Weights of a small transformer language model: vocabulary 8192, a variant of Adam for these matrices.
Each number is 128 + 32 x the weight over its row's rms, rounded and kept within 0 to 255. Layers, rows and columns count from 0. Numbers have three digits each. The size before them is the row's rms in percent of the matrix's.

# layer 2 MLP up, 2304x576, rms 0.0403, rows 308-414, columns 0-63
110:125108120113145162129189167076128117083131086158128069125180118099177111158143167135170116088086128141145161083155111139115148088083113128209162244128147114111146117184168128159110139107110139
101:134135132146125129087123074132157105117168151148150093175144108133097162121114113116104172160139156084139199067150137122122132134091115190115171123078133120108132111122116083132151162137138064
100:114175083145113159138130125105124130151131139165123129135202135116132103157110126106109094129186177168158113080117115156148097101141125113109114142141181118195075114164142083181127162171114040
096:172140166081097110150135114087119143123222067095185092119115135140129077069146166136196108117144144055114118145167128139109107139120152052063109124121141172125203130119219125137112143108096060
104:099126136098094191145086148140124141086153104106136157107218124097095135109123114132180034109162178090172072144119144111123108089133138116136125095146086125161149129154141123053154101147171151
102:170214137158164217075126209140080148134123126159142080088185156150117090093153095088102074091201125093065145059110157122084071127179105139153122126139105128149119135162096093084203090139190172
101:171154036060115130126176128128129133129122038147131115161199111142146116064084165143159131105183132136147093126146158129105096112145137136130074164152087101134223110192151129132116183065144103
094:145111108108132135121124081155120108144164134087125084098121138105132130163095100141144155113142182118083119140096130114108098090109090125135103210155111181197184139183154152151114130139183160
101:162142136144165190185172097094087110114138090185084112096169129095104130134084115095148152130098125140073136135082153125114095107173148153096093137110117126183096150117170088072163131112177119
101:164121112129128127105090076089110201135131135171111121098152100159123114099141125137134173068069106135111157095094147128185080156145125111153143127146095159142087131157168151062120165128159086
095:160132141131137182065140115165138146122127143151127212126160097175149112157114146087121046098210171054066142124126138135139027141162123129139146147127154141150162099143111159101116104125113158
092:133069089159118122120116133133077189100135124131085126114147202126117116166038115105146111053146084123092162123148123117085124034077139093166207067145061138164127101179067105140132132139145192
098:127177130115096117123136138142075096078151169157160149104161088100087133163120125139097112123124126153099087132141220097098085121148158097105106098087184141144167123151134089090166089097146069
111:177178040121135112186165164139151149104164070176174131139141149087153060167116137122142112086173144114141137134197115117152103129157086133146090151127168167117106057162160187134193126098096096
105:171113111143107157116175170196146105062131129121149110166153132145086131133106137162123089115167141162135166087133138119124160083110130132119098172123164129156118102181202176145082119158108127
096:168197087152119139102166086152097138073125052160117149134148203093151100137132090133158112134125164125147150078152172116089150136091099136154125076148076169168126129139128207085127149108178166
102:165136144171153137094184117132108144112125153159155134094126082088146137142137130131149127141115147077111131122122190137131141069146108165145142142074109109203103094151172136089119138084129119
100:166162114122118121082176158138078189103128075163110135126124184135129137175134106115121162164098110091086204111156170127123098112096163177145128127149117155178072139104137109083118128082168133
102:162134136109190182132126106194126135145097040127160153152190146102140123148112114111138121142151128144165174093158092103139113058118193155168057173147103118141094099164122123074067144167129141
099:107157103083141138175162107128098130161146104150122173126152165147131132168134182148125126144201167151128207085126164074135145118148117123097171107072145143165118059161102148162158134131141120
104:114084098151118165132120102119172148091143041111137133109157162112103125123121148099116097113142104128086175086169085146109116116064149097175134128097115145083155113188094096121083132073056104
100:156128068117118188086182121145138128136156157114140120129120135093111142121052109149153060108136114106109146199146133126127127095108135118110118130140082140217150061171136182173175197167126118
091:111152175075087126179158163169093156125186142120146114152165104093125172162153165126108083091107126110129101135114153097149096129142083109151100162092082213140149101178124143050056130077106147
107:138138149131148159086164160086103107148120097102087146096136103206119063147136128132134085075120148086079117129137125134162106107121149158097136168107097204149081098167114130118086089108147096
097:137151111142145148116182107136121137097121123156130094158142123123139105091103147151151169129097125106104106123125173161131088156139135134116122154155137181167105121151104136129133100169135121
104:133107155126115118136142133104145128051122164131111117165138161084140153113115139064089149165111147183106089055181212118117107137118142120184126121112121182143160180187162166141079115088064122
097:145112133120175178136055156116155126174149117138138126129113158092144117119098061074145095131126136108129175098101174072158062144086173091081106206097111116222091102111131100138151127085098119
095:107180131090132082124149144178130075146151107145097179159143172118120116107166104152123138074147192152129103096116126086194111128158175174090168183119139092083142105088136129107145163137147086
104:144164114113171149090204179086063105149105086097165147109193127101093155093111071099122123136133163142087131145104187133116124078154122122125102130110119143100187115094122105158139171117073116
108:108146135124103079152158198129104088161168124111136133065161086121138140148108134124116076165182139163056183117153122097166126131141178146071171072124143171170141105168087130146080144066098032
104:064111159145138133136170189127068119145105116087140104162151117130143105138088128115158154133142115146099102130159107104109125130113113123177100164124128160116182132137134134141101133093070139
105:132168118093153135114099172132130158107152091104110135136156061077124109118094126161122067081107143173129109033169112106115102131140104075144135155114098180127213151163113161135166111156061131
098:177140097053168134094102150094127148081113167127120071116154115117172129075139121127171191157096153177101105146104162117143129125120148165161148064114109139121130145152150078083154163142118088
094:116191124171116116131129132162123116098086038181115140115149193128096114100150125148138121120155151150152174156163141132143140130086103132131097171124141131163179103159120106139184105075116133
111:157141150075147129104086149127075117124134136095145108207121123138124118182149073104146169125116173135133141092164192122166136137123106129146104125081144108135109132126031157107151147101100110
098:129101175105116131099143144092153192102165132137122176080143124074135093114117125096122175176082166130083143101131148117088136100083120151171125121054148135130101089127137088083131140147184163
108:127128091171138142140148100132110140100143132132103129183118093189131148151071104157124163132154124110077103104132146141138116142069117147136136147085132115143076106137125140107157147162161097
095:129118070153132157088141202186118128141113150096102173134151128119116065133179143121133104096129167144100083108164159122113146119162108106081099106043078171133164080123080158189131121095111140
103:135188145101170146188120192113129136161143120133110173086162123098144113119131132151162127062146155160087116110153149130089112159144164150150171087044146161148187103086118162079104113088132182
096:103137094094119140091131148131129140108158146105177162106144197136094133105151151195157122106099132106110126123140184093132110118075119110137141126118079111105085133209199087104177135167147129
104:128179150104173150125142148121140112142128097106134136140152147122105140088132090134128148108144176134124194153160156147090155124143116139131124086121132078111146126137148110194145160164055099
103:126102199105118105105129162095112116138187080098174146063123180099156141090175140129170114129145134140154139181101108117145053104158108106091091122169122121174169087076162089097134140159140123
109:142135122097148104090184193155062140088128119086134173136175149124159091107169147102129081132166147118118162122182187121113069145135144135108055139133146131150107104148150088065160156065082131
093:072163092112113100138103132101161166119133153092147121165131192091166122139175053183103125134132143181122164074116142111134092099118116118137147112149095096152145116151164069087126140109150080
106:126197176076170203145161113162103193101158110123121125153173136124139117117116122136157159181152164127142131117132158089096119135096126110154116121139105088101164098097159133169058110159103130
096:150078099139168144087207118053130136131126095222155118123100139111138146147148091123139116126116190123096102148151119115114135117138121182107133070145086162126100043167090121107085141183128066
102:118202134134160154161138137069100070104133076141152136134106141104161142152073097123114133107210138120097126144194133114137102103120171160137137127121162142122148103114078177145091151132122105
098:119160067115151164132162164193120152104108105164086142154133119199181126108064091101076055170149171120149151074131146097171147124123082156126123139125083111119127108133129123109203100113106154
097:117170128128132137089144131117146130114118094114120116141154175147122200126151106130148152091176181153170119140214191090118108100146085112147148060142100047057128089243155142163148138147127105
096:077159110031167146091108186132138155151149065119076138119179135086168081110087175117121124115146170118138072091186178156184147099139083177150163112108093199071125154152178093067118121142104113
107:155194177113177118167158137175166184130159046137156070091186201112083093121129103148131171138108158108159149170140133121174171126072185147173096108126164140078139144154137162128184143076145124
094:136155153119192083081159138092130146058126091107108121110154114182148114131195148141118129154133198074074230096206161085155138101123111078106135147162169148144107094184164117108148129138107090
112:124147083092158095141174147126146138155200043145147087171151096111154116131136143094072173125115173129073125157150172141112181155132074117067092180101125097132160127148105092166136154134112137
097:184129133097189109138150123090112183103167141113164139123154127125151105139064142161098146116160106113115122124167128119127118095143123187159152137118164117166146143096136161101112167187147130
094:171105171102178108157121098167139138122112109183136162052196152087190084158135117118116150161136174116101164114110137109108079117143126131177162118136116055122106096173156104092117093133107102
106:118147145123140145154151117092154139139120128112129125124143147053119096079146115166132073128144151053127163094138103088091144154091149101129138086095150173172170123133189111097157153116137105
094:152109143130096073120114174123097162127155107118129120137177123100155126125166112054134132156108140104155157171093123090137106162097153146131145106082139099139122121141073063124108170054125085
096:156096070109141123138153144150116141103173176138162122117137098206179078089130081107110125155114192181170113141101122152143108110182130116111138110122146111108130093129098125033140135143188116
097:144163080078177163141173112095079122151142038118091124117138111170147133174112129099106120087113136109065135197173231075118127109141078153122125176122108171104130109133131152108139085126113102
098:134193155065104117179096163119143152103121062101204150130143192111119087121168142103106164110155203124088161153205092111131177099081133110114107192153128168105168151138123099122080153013027115
102:224132103113115109132173161097130177151134106156127115140173084140143096188084103101215131048112114107134119083128170088149137140136136151106158107062148114130143135131113130090117255073160119
100:139117068135107154083138126101111158114116142122138153148125125106187104143127127071149119055093091117134134171142130068142073133130090130147121099135068165116114100142156127119075120103125088
109:099123105112197133134149090108132120112155137130103143149156063132107119146149116115144148065175180146129132164133154126109140175136172132130131164111122092123186090157114066094125154101115138
101:109139095140149133137130090100065159091074133162172118058161134140138114117107113080147140130189144109132156105141139124162137130139148175137141115121116112125152043138126060135166213100150144
109:108102081102184124083148145147128124125132093157084125090121152124133150142123100148137095136080123135084102126159157133134188086069105144187124159105054096113113132144166150057110148077096106
102:141096113171147088166121119146090090125143158145132087105130125205153159111137114215202107113139112158086110106145116105129148091113164111087117142101126146141116110220136141179094183115071059
098:097158142121119119153162158160120200166193120146163167154153135135116158047111137095182138098121127126117057155172148119116091163112136114115149174159139114142127109173095152103108153090108109
105:137207098131120107081157162133087180148188137214172139189167143149136123174119127092210075112156136077116125196160129090124141096129127131128163151133083161116173107112122141111135212127136160
096:163136068069153082106143136130113154119162147153129127097101199092140153140067148081154110154105119164106188133176141093119096190140108102176115087107101171122131069129133119155094224146101105
092:109110108089128078157120127053141135137132120087140216100101116111169110190130096142146166127112180076147170157182087140152055148127112160136148170098193160090143118150108167126121155104110063
103:141136094149111156185125098108071151180160093120105078105147131128184146127074139119180180156140178108162131136118117080104139054113109164082112110072133101149125079173092097082070161128156139
090:162161133082119140162131104037063237122095139145142154098129101077098148134124103093163124169111144054086074135111149109074122112151123165146106134096071116042166147111174049036176116136110086
102:077129060155144157147168164161109147120147144110131103130116138076168139138132117098152123146120096146107134089124109094096098110131131114108101188170086118158185110157161124164079189136121140
093:162114090136212174107104071144139109074151127107103155152156149152148121101086123143102115123140138143045129117135076106052143113135166162104172103081105133158106105102122161142126101160144106
096:084149128088120122084221108111088132122151133150173120132164138090147154098147084121129138138103130144143155150107140125167121099111134173176197089120089160144113125118149150126103119144110162
102:106123184138152117179144152139112187129125065168145075058170101126152087203166096118130099060136151126145123113142117074140146105140189160129175126097131113130146084149108057115124148129124133
102:151091098103137152117137116144152117132120162115115128171108154167197085134100137072182132132111131124170074160170167117168143106125152170126149142060114159155166122163083103119058127160097163
102:109113110109100131094102115103181075104169123111145103131166122106072126102165099161159086154130086113099104107124150145093125082089114176095118150135143114022065090144118134136102100040184110
094:074157118158137112092106144129106148123123124121121133196125102079108112177152149111116156110153108131148187138092165125140139076087177162131177102079103181171111108126102151111130159097164162
101:149157135152160181074189125178095160111195096161139122111163171135135066119100136124080151095128170113144087101118115142091121114093111163095117199118073152163134141134157106081178160115130099
105:068148116059141134146123179153151135060140123124109148137128094081155119075087141094118146064161161176157154121134149122154098134110156163131144123107140132137117125186080132150162156058104093
104:120123048125182099131124177112127111145149059089218136149126177160162119110154095120157172143142095106143101145159210144102127133129092115158109171105079135161126138108114103134226128091155062
099:106157159176137109119176135114135148096163184153159101152157137118094157126091110165209130150127128148121045153158174133110093073128127140154138131137113121133081133145082148138104131137135127
100:110164122135150083082145119111144139164129131145132125098152141116117137139105154097140051197144115132122168095160080095160120096135153155121099100125145148082146081126137139146116124104150051
088:117065153140116053168192150112152092115134064152075166133134118130147067140106138144156113095151160119104130127218133124105063140163082103099120100168158112181105114188131112076163132088165137
100:147085112132150129082187149155091208132131091090108065109139132145140099150122105118184111096109135104131061181118123109117176193098134070074085224092150121152115103117120142094173123094126183
101:142142034083127154149136142109145127139077056152186103082137064107152154136084101113166091088167121101126243097154188119126082077052112139093128102090138185189059070143117091154126148095135128
099:132116113105170097155109122069169130154159100126140159145136133207149171130164116123169140135133193163074127169118143111125143104140118149077154161109119149156116113103121140082131148098150056
107:113157127055150078154127128123095191132128053050167086137124126101134140141138124133145142154189158190113164104117099097107138139152180060130109152093153153177176144183197080166091123135080138
105:144129107070152169128126171092082134089123127182145193141162117101134147183139087096082154170125118160132122156122213145145121077168103128149142064087167086164123132138161125064105140120154141
100:097090095140192198121126098138128139059146138093100088108108177197097167112111143118090110166088132084126120144175132099145115121088148154118162108116065128104114115149197150108106128113119135
100:123055120133117158146094122162100166153178059149153118122152139133148130109165128170124122159146121087085119108136147069109112099091105120163142148144150185181090096116130113146110112131150137
103:160112081140109166112223115123129129114132096165110109133150141094170120102132120098138122139156113113140135113164205122160064051086088178184147129137131137126114097151165120160110095151114183
103:076122097069173118110139115137068143140182191141146094131104125155101163135089165145122133121107180114145090124097161142175116121130087169190150148069143139170069111146138134148148135097157105
095:160170140097170112164124132165074087133129116159165132183101151057134153139176091096129105091093158151145150035152141122140166107081070116193133141131128123162080131134187097171108128092099127
096:123181178119125147148167175117141131227140031166113112167131104163177106083119151150151150154144133087140117062113116139087104075093133125128142157144094157139079139113115092117213177074059189
111:197160147135194108129158177140131153166150084121156105098135128117137097146117120018131140196113159133131144128157108118169102104149171085085130146075114151172098140129095082111059171108140084
096:110159163132141125155177123154181096081099141128128094022170145114104082206118115166134241194132171142130130127094167130118153179118134161110155105130139092099161139133154176117076126129101127
107:131161125109131200064111170115107126122138146098128131142123145114110137123143118193129103142112132157138173147207173144110115128119159146110136208121148133200157122108139139099130125058072128
091:116059132162208129119112125116099191078081136151159137111120142127144142183151067164114137180126120124120198099178157091146108148131123135132198127118129181118109154143127120086138111115086083
103:151181092089133185143161198149135146141108119111197098135138140134186086125196140120120182094177140109090188133208119083100110076178143127106101113107138085141126117170215109150129140178124086
097:134162135115104119100163119201149123129213131168182124171129170084136129167170155138115126161097153141130136122113141107152115124142178139115150131085135113114100127185128131129107120126082110
099:181114137073179147079093171116122155168099093139072124158166092158106136101105082146136106098144169145095098158118148086112148075155136101120151201097128125068088108148131149145109122096162132
104:124133121165106129127129082152116135108123113091145083152099116122127131125114160110116235065167113117104087160136171095108116073130099149120171142100140105141090080164146211073103181121187061
094:106073138112122174071154099122086141131189107092128109199148163145107100051079134137155132182173117119078084114067145108079114117093068113105141144164142137166082096107115054155164164106108127
096:146125137107147207130138187112131126154101152169142217177118134155184087138097156145157082071161180064121159099129177039134119078106127136149176114094085099133153108140163071114140210129134107
103:166125173136142095090129137098112146130129110142135096139149134102147112087129113095123119153123144139056157098169149108126114121151102126179138086091116098157133146173125117134103149110179127
# layer 2 MLP down (transposed), 2304x576, rms 0.0343, rows 308-414, columns 0-63
111:124081124127103114148136133089099182149156117107197170125188037138118209102145083147111151095148143117115153117135123157135171157091123159117118127153168148111128093098128146132102143153127117
099:110102095153125093110136126139134121156176134144137177138142129134130085147087181115117086153094112114159132160182104189066144132123149125131101105145128140081193148125098092134116127155119124
096:122132103079182100116127159173120146110129178108113107074139187089080081161158194123139096117157056176131111167163086154139123175148155132148151099161152099156060130119176149147116114128130184
095:098117073120147128169159133109183202161102218146160104076080144125163184206118090120094149137140062146120192129126204083143191107085100166206131129088079132161096137124147145174122132154185152
106:082136139180135096087105138127123105163146185152164136099165169155081134065109127100141086121156115091154128165139128209145142133143130150099091099092183148075128115126168166114134107180116120
103:074155189115141116120076175103115173119162126178166145101196106086143166077124091070138168098137141119092172135073073130085075114156141117105115108152141127160124138079087151167107170145136104
097:140120101151114139077122128189160142034083092124149058165170148167151078122098178101140105125141081149165124136170099127133077163129125153100119138122104208171096118143080154149123129140074150
099:121090142142124140121081099130084126107112114094114090130170135086094122104133126124163093094128118135143128137096105092167146187134178116152207107093056078133114123096149158100075106132169097
100:147101129130156134104186123158126120101110089098099100135100070098028137151133115108136145113134063165136110119114149107126171182071055106176157099146178155155138081160122126103084093102135079
098:150097145119116083140158159140150187127183126136153173114129128114112130094158125150117127135116070162131147104148156172093095120139148101109099159173134105183163085136127174131175143176121108
096:118145103141094137149143106165079071142134105156186073178127156151171151073116130120179200181102099085085105143124141134082169190083117083122171106115142203133145102110117128137068182098142134
090:110064108137109093147066110141073125101153120181177139164154135159184107167133071157158135110027094167159079149166169180083137190139120123123083188139137120149154111127189118070172103151102181
098:130136071166108103155135141115139108138159159097175181219136128099105101102156140192143184148058136163129093124109137166114140138100102112104077192128099086151123102035164100202090046068192108
109:121159119082112196139087127127194115165162154101087131080114107124162131141135137084094156113078183113095092077071192154073163097139112124159129113114126108135144156134116110165140167130113183
098:147086102137104141100207121140126167117092171066163164180144167146142040181131116112164148068154068146154143116153095139144116152132103178179160158135110105106083122193165135085163109135145112
098:172142155114114133124142127073109145082075049115097110104104151163134156144144126144179123113125173089148133168178119118095076115154092147149152146166130071186208093102104142134122117110105144
102:180107155145077113063112098146136057153143113121159146115152064147137133137137102173159149101099085187160120173132116150107115138124131110135132158143158108128149132128181162134170140167093171
098:106153106094092093117139151126024119162110086115041176102130118133081180180104108141061098115140128109160148133107084177161096123135105064128155076155137158148089101137137135054117077187098092
106:178137086161084104109152151107074146135111159121157048117090100149109114132178164137134107151119125115173150106149111089139109131107138216135131106087081171144116141129155196103133104101158155
095:101130157100040136117136130162145099105153091153140105155130079198103092125171161136163124093162051149168144142145087139179099155121126064092098150205132167104160150096198155108137080100171115
104:123088112126084131092160092128200124123149150104169180112121145145152130129115066161148081096137068121151168123117084144132133115101093079144113099129110135134150149078094106160054148080140100
101:078096116134074158127095092130143107121077131134200177178166119141153140114165139116137191107034124151143194096103120107151122096144136166135149114198118136081064065101140183081126089170118105
093:128099154126127166099100151187127090145127084171175121114136100112089145108128132159131098127173117096159104161135084150100134116070150114122098079107161163076186084127177124124137177155150118
103:094116130075145117158114159135114110140114111114159113088138123175128129180158147142146069205158131120164152140157113138205099092136096100121126109083133097142100119155126170072139128173091137
098:093159121115110133162081153133108159097177184118146118108071113082186123168065124118143189119125104115078117070070111141121156142120097085175152111153122167126135142166125102189228131143089128
105:106107173125088154074104148118152100104202152156037073128115125140087152171075134097085186118188077138121100175131190112126174142137139172182121120133069108125150171173120143168147186176093174
097:148102076140223128138173176129062170156154108130155127130173112089138143114080103094094108123164090130144176205145106127129184136035076141141101169158123115134131099171162098149161096151147142
091:114099148100099099111135155169169121143122145143110153201146130096115136107110109077131165096130038141126120080137044103163163143082093125103103104138120107100166137212202122150101127128117109
103:113044160177088186082134141042099059110136103136115138103143137138080208034116128071106114136061118165118171093117080134082146151151090110127073135143152066167113143060121138110157087138136178
106:123070138164136163096147112138115101098114084168132108192211154120104145111165165148115142198152139157106176173175087155142169184158113093110107144084195101126142068145129093124133114211125100
100:174118083130135120198157161137110123149131129115140090152132146121104074255118134075112182084092083107181101127135157121170117161111152108132120133147129073141125165197101098194123132174159059
109:119145158179170098082120180159101129151154129116129140142107146086086162110146148096129049109169102096115189176146162174098170147120181181157108045087104122100150111114149145090109128115111092
105:129143134061158092144165094126126121105109135103136153091142159067152097093148134157126121157156115209135120072088122179143154215160166121104157114138129099133152079168134192126197115148195189
097:061180141082146149144181106121136166112140102132094102117091092120087123099194143148126154175173181083071121131123104147109153204108142159122069135170135116097184148112161116123174097171130176
113:144135133073047081139162081092099152129088155170085196149135146137148118129137134132137172161139210164135171119121146150197154118180104176074063119175093098184120121090114144058115142123116086
105:159069111148100137122107096152130077125098070161108189125120120136132117048086151140203119160134086108168142176151113169130125150071165104137104113129166107180179177195150131212138142150072128
107:077101093130133144132142055175118086113134099088090117122094117123154145193105131131147138138110069087101143133087145131150192113161100146141141098102126102184185107156126147081138149123140126
089:107024161078064147108098124120144117106093120095122132139152069126114096068125122148130155114121046191177162102107125165098110123121160094092087150161129135103152135125141216136188123203132074
102:122072138124088109184125137144156173151115126114163103111147108100123124129127147155121140188132038172152137164159068196119105129112188138196144124171113127151124180137166223111127100175118125
099:083107112059117079159101167092145172144169121132144073077113101088173131130136110160161122185154173162142085113082147120191135166093078189130152136130132195102146102144160066040181107158126096
104:127122139085121131196134122143130092122090149073117104111100160147126129108092081159166107131116108102153169136105125137134108109163125181146127129177146084100133126181173176151169132141153115
099:100146119081093147079140109152141146190149171124126163105162138126089114109098076172126145164155128121158103176163120138164102160126116160099108081103165116062126144212149132087101180070176133
112:153116114128218135160080139106070150113152100109132147154143138102140103144114163153117093142111105177168121154179125145133093124134093173151096149147110186098134134105096064093132085153145144
098:159123129091120105141142161092129138131106142154202090107131085198136114134171111152154111145133065087087176093145116115128120114082151142096119155126115152070168100098092134072115051124074169
111:184116128090164101109162132131139124101083104121181127131074126127119114103071153108155123130156082058112116107169153112178167101078114111140118148091117086095159115152121146113133124179142149
097:185131161180081096102119104124125187138111137149079122128194122161072104160166119126174159126133093124164115130134126160143170128126079088145149178122143112092139115115171161082159127119132127
105:164108136068144111087131066146123121141074087089169110179155114154140080156122133137136180125109131147147140141123065105155088196104113113144078171122106082167144142131113080108100113121171127
102:075153089126076111185151144145153130085148110087124110163120094124181125159116074107128124131079148176184146107073119108165196149085126102117112074109149141103142133160154095086190159147181124
098:142113127039113156129115061056152063132144202081099059101117124167130129088087116097184157099159108084149153069098146122069134069138120158151146144146101103133159101151158178117089159118119124
098:130158094102109156132095082190115099151139140130136131053141117107104127164125096101125133221085134125138174096155117149176137130114184176077086108080201101131162087104137094126166165144110145
111:117149192104084104112111124092157150115140080125087067144207126137148123137174098148088092130138135142140182137128159106158127084142151097109131105131075122206174135141142148127107158146133115
100:154105118108104132106122141109150124103065123127117134174182145183102146094130093097111119125068113112059124113141108166092214126080130124159142138134129135201098097128144157083191169187081090
098:161067173106110101091100065188068169134091124076138136111042169186142161158102148155079123082141087056095141193124163115109107146119131149101147136122112156144133128134148126115098155120110128
101:157135165125109093138097123097050159106121184139117160128112057128125112166088067154117075175145047164066178084134165103138127155142062069135140159123128133128153104080111108158134130109113049
096:148071169176114137138152089120096112088118097181077142131204087164159016051101121107163126134094122078130103178110148098097134119127119129158114133136106105086163140100177114127136111174162099
108:037133154118103106154157193145156147131067144096145154104109148086105083117154112211187120166105129040129109115108068160117094144120158141096126074124157155118130145139137109141150079153060071
095:173042071129077149085155139164081137132109149055078136097174137172091134150102116086158114117124101116108103136156091067132133173142096105109110139163159108116179136139178133149120098094159101
097:149146082098150076113157181166138136105143119171168145108162091114152098155172107105141076142103130152121099137123108187141156108114120124050174139104130123110172065074184169102099082195144100
100:076170166115177131133144121115154130206135110140084102119110126118075151128135151099077161083114154169132048145154139069105095160147132146151126189189092169085154076134128155090109106093128161
099:155142105080109094153110115118178110148115184158127088189073156072177106066167138069117117127050107074126095100132149163109139129146167120174092122106109095174175134081121052132043159121159101
100:166111134116123150101119129104126166114161118099128157100162129159121089160109114138074120136127122131090159109111161116145102150202124101137069179121166058169140133142109102140163207140104092
098:161113095114042118077151149158130160176140133097163173159176089101160109138138176134147132116153092138174040146213129103089098148134136107129092151135125142091101148115168131121115113111104152
106:111104166124133124077113116148100120142106207100085127210120109108134111065107104186208125115162073170147121160121074118167147130089152206128133136153144091081133115066071138093135153108131139
108:181155034146140158125165074146147100083079119134135112135168109129108152151143149088104130128155068173197161113092131133099112179146089157069170115131124103155163142103095153118153131134131099
112:154145097142153046120157067135114183117120048127074099164112130108086155142119109088097190117097111156143075110119194088158162119170093150170131181171158143173187152132119083097101085124068123
102:132024097121120140118159170069107123077150164087099095156161128153084216174095117149102124082080095110080117113138127140150108117094131133161150100107067106148123154172079142140189128142151145
098:155150117159111093173125131182153115160098112043161122153124156100150135131095127070128123119057104171152121144104118076100193124152132087139112097133139115101135131155125099113128147104164193
108:165107173104077174091117098117152126109074148134116136090116146139122127169096131102124199109135025125130164150140123086094177150111072130176158123099102144176115106094118114095118069165142137
098:099080164141098149198133138160069106151114112121146143133206137152080145082118130109116165131130071173091120110202138105100151148096109063148151183114145113167150151158108165176127115125092163
096:092114124108161172131144082090167146181108098076097107150131065102154113098109106140152140143123136173088123174142095095150107127115123100155064139132151118088187112146138124142193060173079176
098:112141129149097137199095125083140113108097117078137086161151189118126142116079088135145138088115156151136150156081158135109115094121113132094105198120069136175173135138155132201071106148081148
091:171110122183082202135105115173133121104102167095058157157168126155159132165130160121205070106152075141073117153120113057122119171098114122133092149119136127096171106113138114127164128138129122
105:073092159146091172158146115147118132133090158064208132101174094110165143115151141131147137092141133123100098120181145130142091108109108196099102102062083091141189175123168149094136194170108147
091:133109123133057117102080150174104153096089141102074119143175109137098099132079131094047087086092001117157090104145117116150158146095151159146087158148099091116126128128099157134177032152128079
099:116195116130060095069149110102070145075088089116109138092175185071130137141163137140052199096140107115172147164158166167128139126074151153162109058190126160130048118092140144145122094148123189
100:133061028140110181164173135137114098135112096117081148170189164143097070107089144113154118096119113102133127099163122122133157148111108102128095151156126205087222103122147140076160165208150126
099:141112117145155119127072109126199148111087151130132136164130132159143141135139156098109102125135059100168112128097091120127151150136148062118140180099132119142148133083136160161112109150155145
098:105118121108160144166135098080189087113131133125133147079110129132061139133157080196102084110132138117128151138170068159087113153126136148129100126154139156106096116099187096126070125114116110
091:107133189101113126099155127084130116128107084120126167153144147141132096075081165064134121196090114095120121104143121115147096185106147098065088133095184201085151124109153129085103192121105117
108:144099181067134099077132066135157117179133149137142146175136131049157093090182122120133131149079205054092125125075111113127110151160148079071100104122185130095166136178168073177146140148161082
107:164098130159184176121110117152064115123162094133077128143147125086118165110121136107108185137120138144183160153103189111157153048065129112165129164142110169082102143180042139153169124092078161
104:185110106143145081072138200132160127152130118117089152183098181162192122214177114104128163092126147123163174165137192132160137193125157112208163160156092129133115150090124167085111112109207110
102:105094144149144130191151112090141106115148121104066157106152072137099111143112089057131103118153104183104146130129079154199159104047136124168123099149156090151097139150085151126142090184142089
100:129095132176108130134147112090132117094143106162071088210193210121058146080138133086111172181165079164116188172172088201147161106163060103133136171123099124093141101129117082120125087168124114
085:125110078132133134150075064146083116179147123091179145111136108132116130131145167140147112151160108085100092170146115133123094110107098091170089141123113129123142111129113118118159114153114183
103:171125089146121093027176099123112154100087074175147153085127151139191113096109154173171102130101099155129099137125130077164041146148119086066095155077161087155140047107135155177130055134171145
096:131084126136138180103137112124083162136116130128152144122182091157087156166120106149170097127145101159120143138149114150142172150102131122110100119108109104141132104096122135123141125100132114
103:151163151121123119124053153111107144070164168121114092139088100083089087155079108114113147116086110155143152202181077071095169109116122086114123130118132083127147148161132113121139148110132100
109:114099082131118145199112092123112241135080133110049120108175081082082138110145160109107128145150000140124164114092135109119138131127139163131140124147124146124190121144154123085141103097141098
108:116099116056122100115164105154137101103169072126134122108151132112115172056169217150137143124175180136076158120120118137135179097133142136064124121127096139164118132108183165143178127084152157
105:151117054184122143143129140116148069137141083076159097190086191152125177136114189093131123158157113175023103068155108145123135104117152181151158136086145171151166129142132224102110102169124159
098:103116167127156142166143121177085137105141128113155131086138067158094106141141096255154147183139118142138132106138096126119107162110136146160101109100096131124124082041073147132117122148158169
107:169127147162082127127162093114165066110137069146144132096161141129172134088128128130146119149196103142155146214165101119186112184162113119115117154148125106107103140152105152175096121121138112
104:064142138095205105075100126128093108186137182090083082142089076120171171161119146199126098117102193110141135193132159159173108120094130130164192144073151108149074124157089168137117092139192115
094:106176164115136085121111126092086129179106083131113142179118145132149134166176139122164106132115102112168079123128136115146096144070152124133148099208154119140113097125173118119156094136116171
102:134171166097164089114073140140121131159123069115134134101144116163188113126126156115121130117163142113079144113082105125103137121099076157100172111158141113152099114145153166114144108127053119
110:086116126115141131106116128181121053102112124119123085106131061073097123095132114143135106165160074149155168090124133098140129189170150126137135118118179145164104116133147120111165122176155114
099:165130148094179070133077147142120160150107083152074131110167122103117107107128182147154127164121159099110050104116094112157134113079111131115145128127125130107121149197165132145182116171112114
104:115147170128208137109162170078106085162113150097114140106142141077125104094135130094057133169120157144137117123113106135056172171149157134078127131168149129114127198185161168097169099122207147
095:117112135125128105136106100127120146103150164152084114142171123155152129181179129112125150123103042138145118156152139136134191096096093082202155151148077156131151158108119130108146037150078106
098:121153131136166151148089159131108104107158141137177139127128150112156113102095137140104155160237049185154125123129038133184186178135128093118155118065156113061109126135170097127109128157148141
089:129128121103094135138141169133156058112107125124167169026178080103087138068162072179142141155175131023153182167130082103143135101122138154102111170145164106107147116148161176114180149149166086
100:119168176112128096145106143151142121177128114119132241128141082178189129141141049124163143119130132128125150186087120155124081121124132082131101156154128127108118150158148098099139148180099056
104:148103109215104127162156180163171100163133128116076121167122098149119131186120126098165173099109095181158087119114093111077127101155119120077135146149118125175070130125148152093155143158175131
095:106077145090059126110106137159156155159087095101115106107101106115120103152124102103107135196116040204152090142147108155121137156123093147098141156161117122156157142121156171079163131138165139
094:147081140138095168104095139127156151142098177115147074153142087095123089126115108141150128135082124117141084128122190196108175134117105107163082129165196147145151115120195200095088111137132138
107:123115145121100126137129128171136101125199133163134147124122133157162114107092101127086119132168040139106123127028113064168137094162108112104145146096133116138117144161093103118106142088120121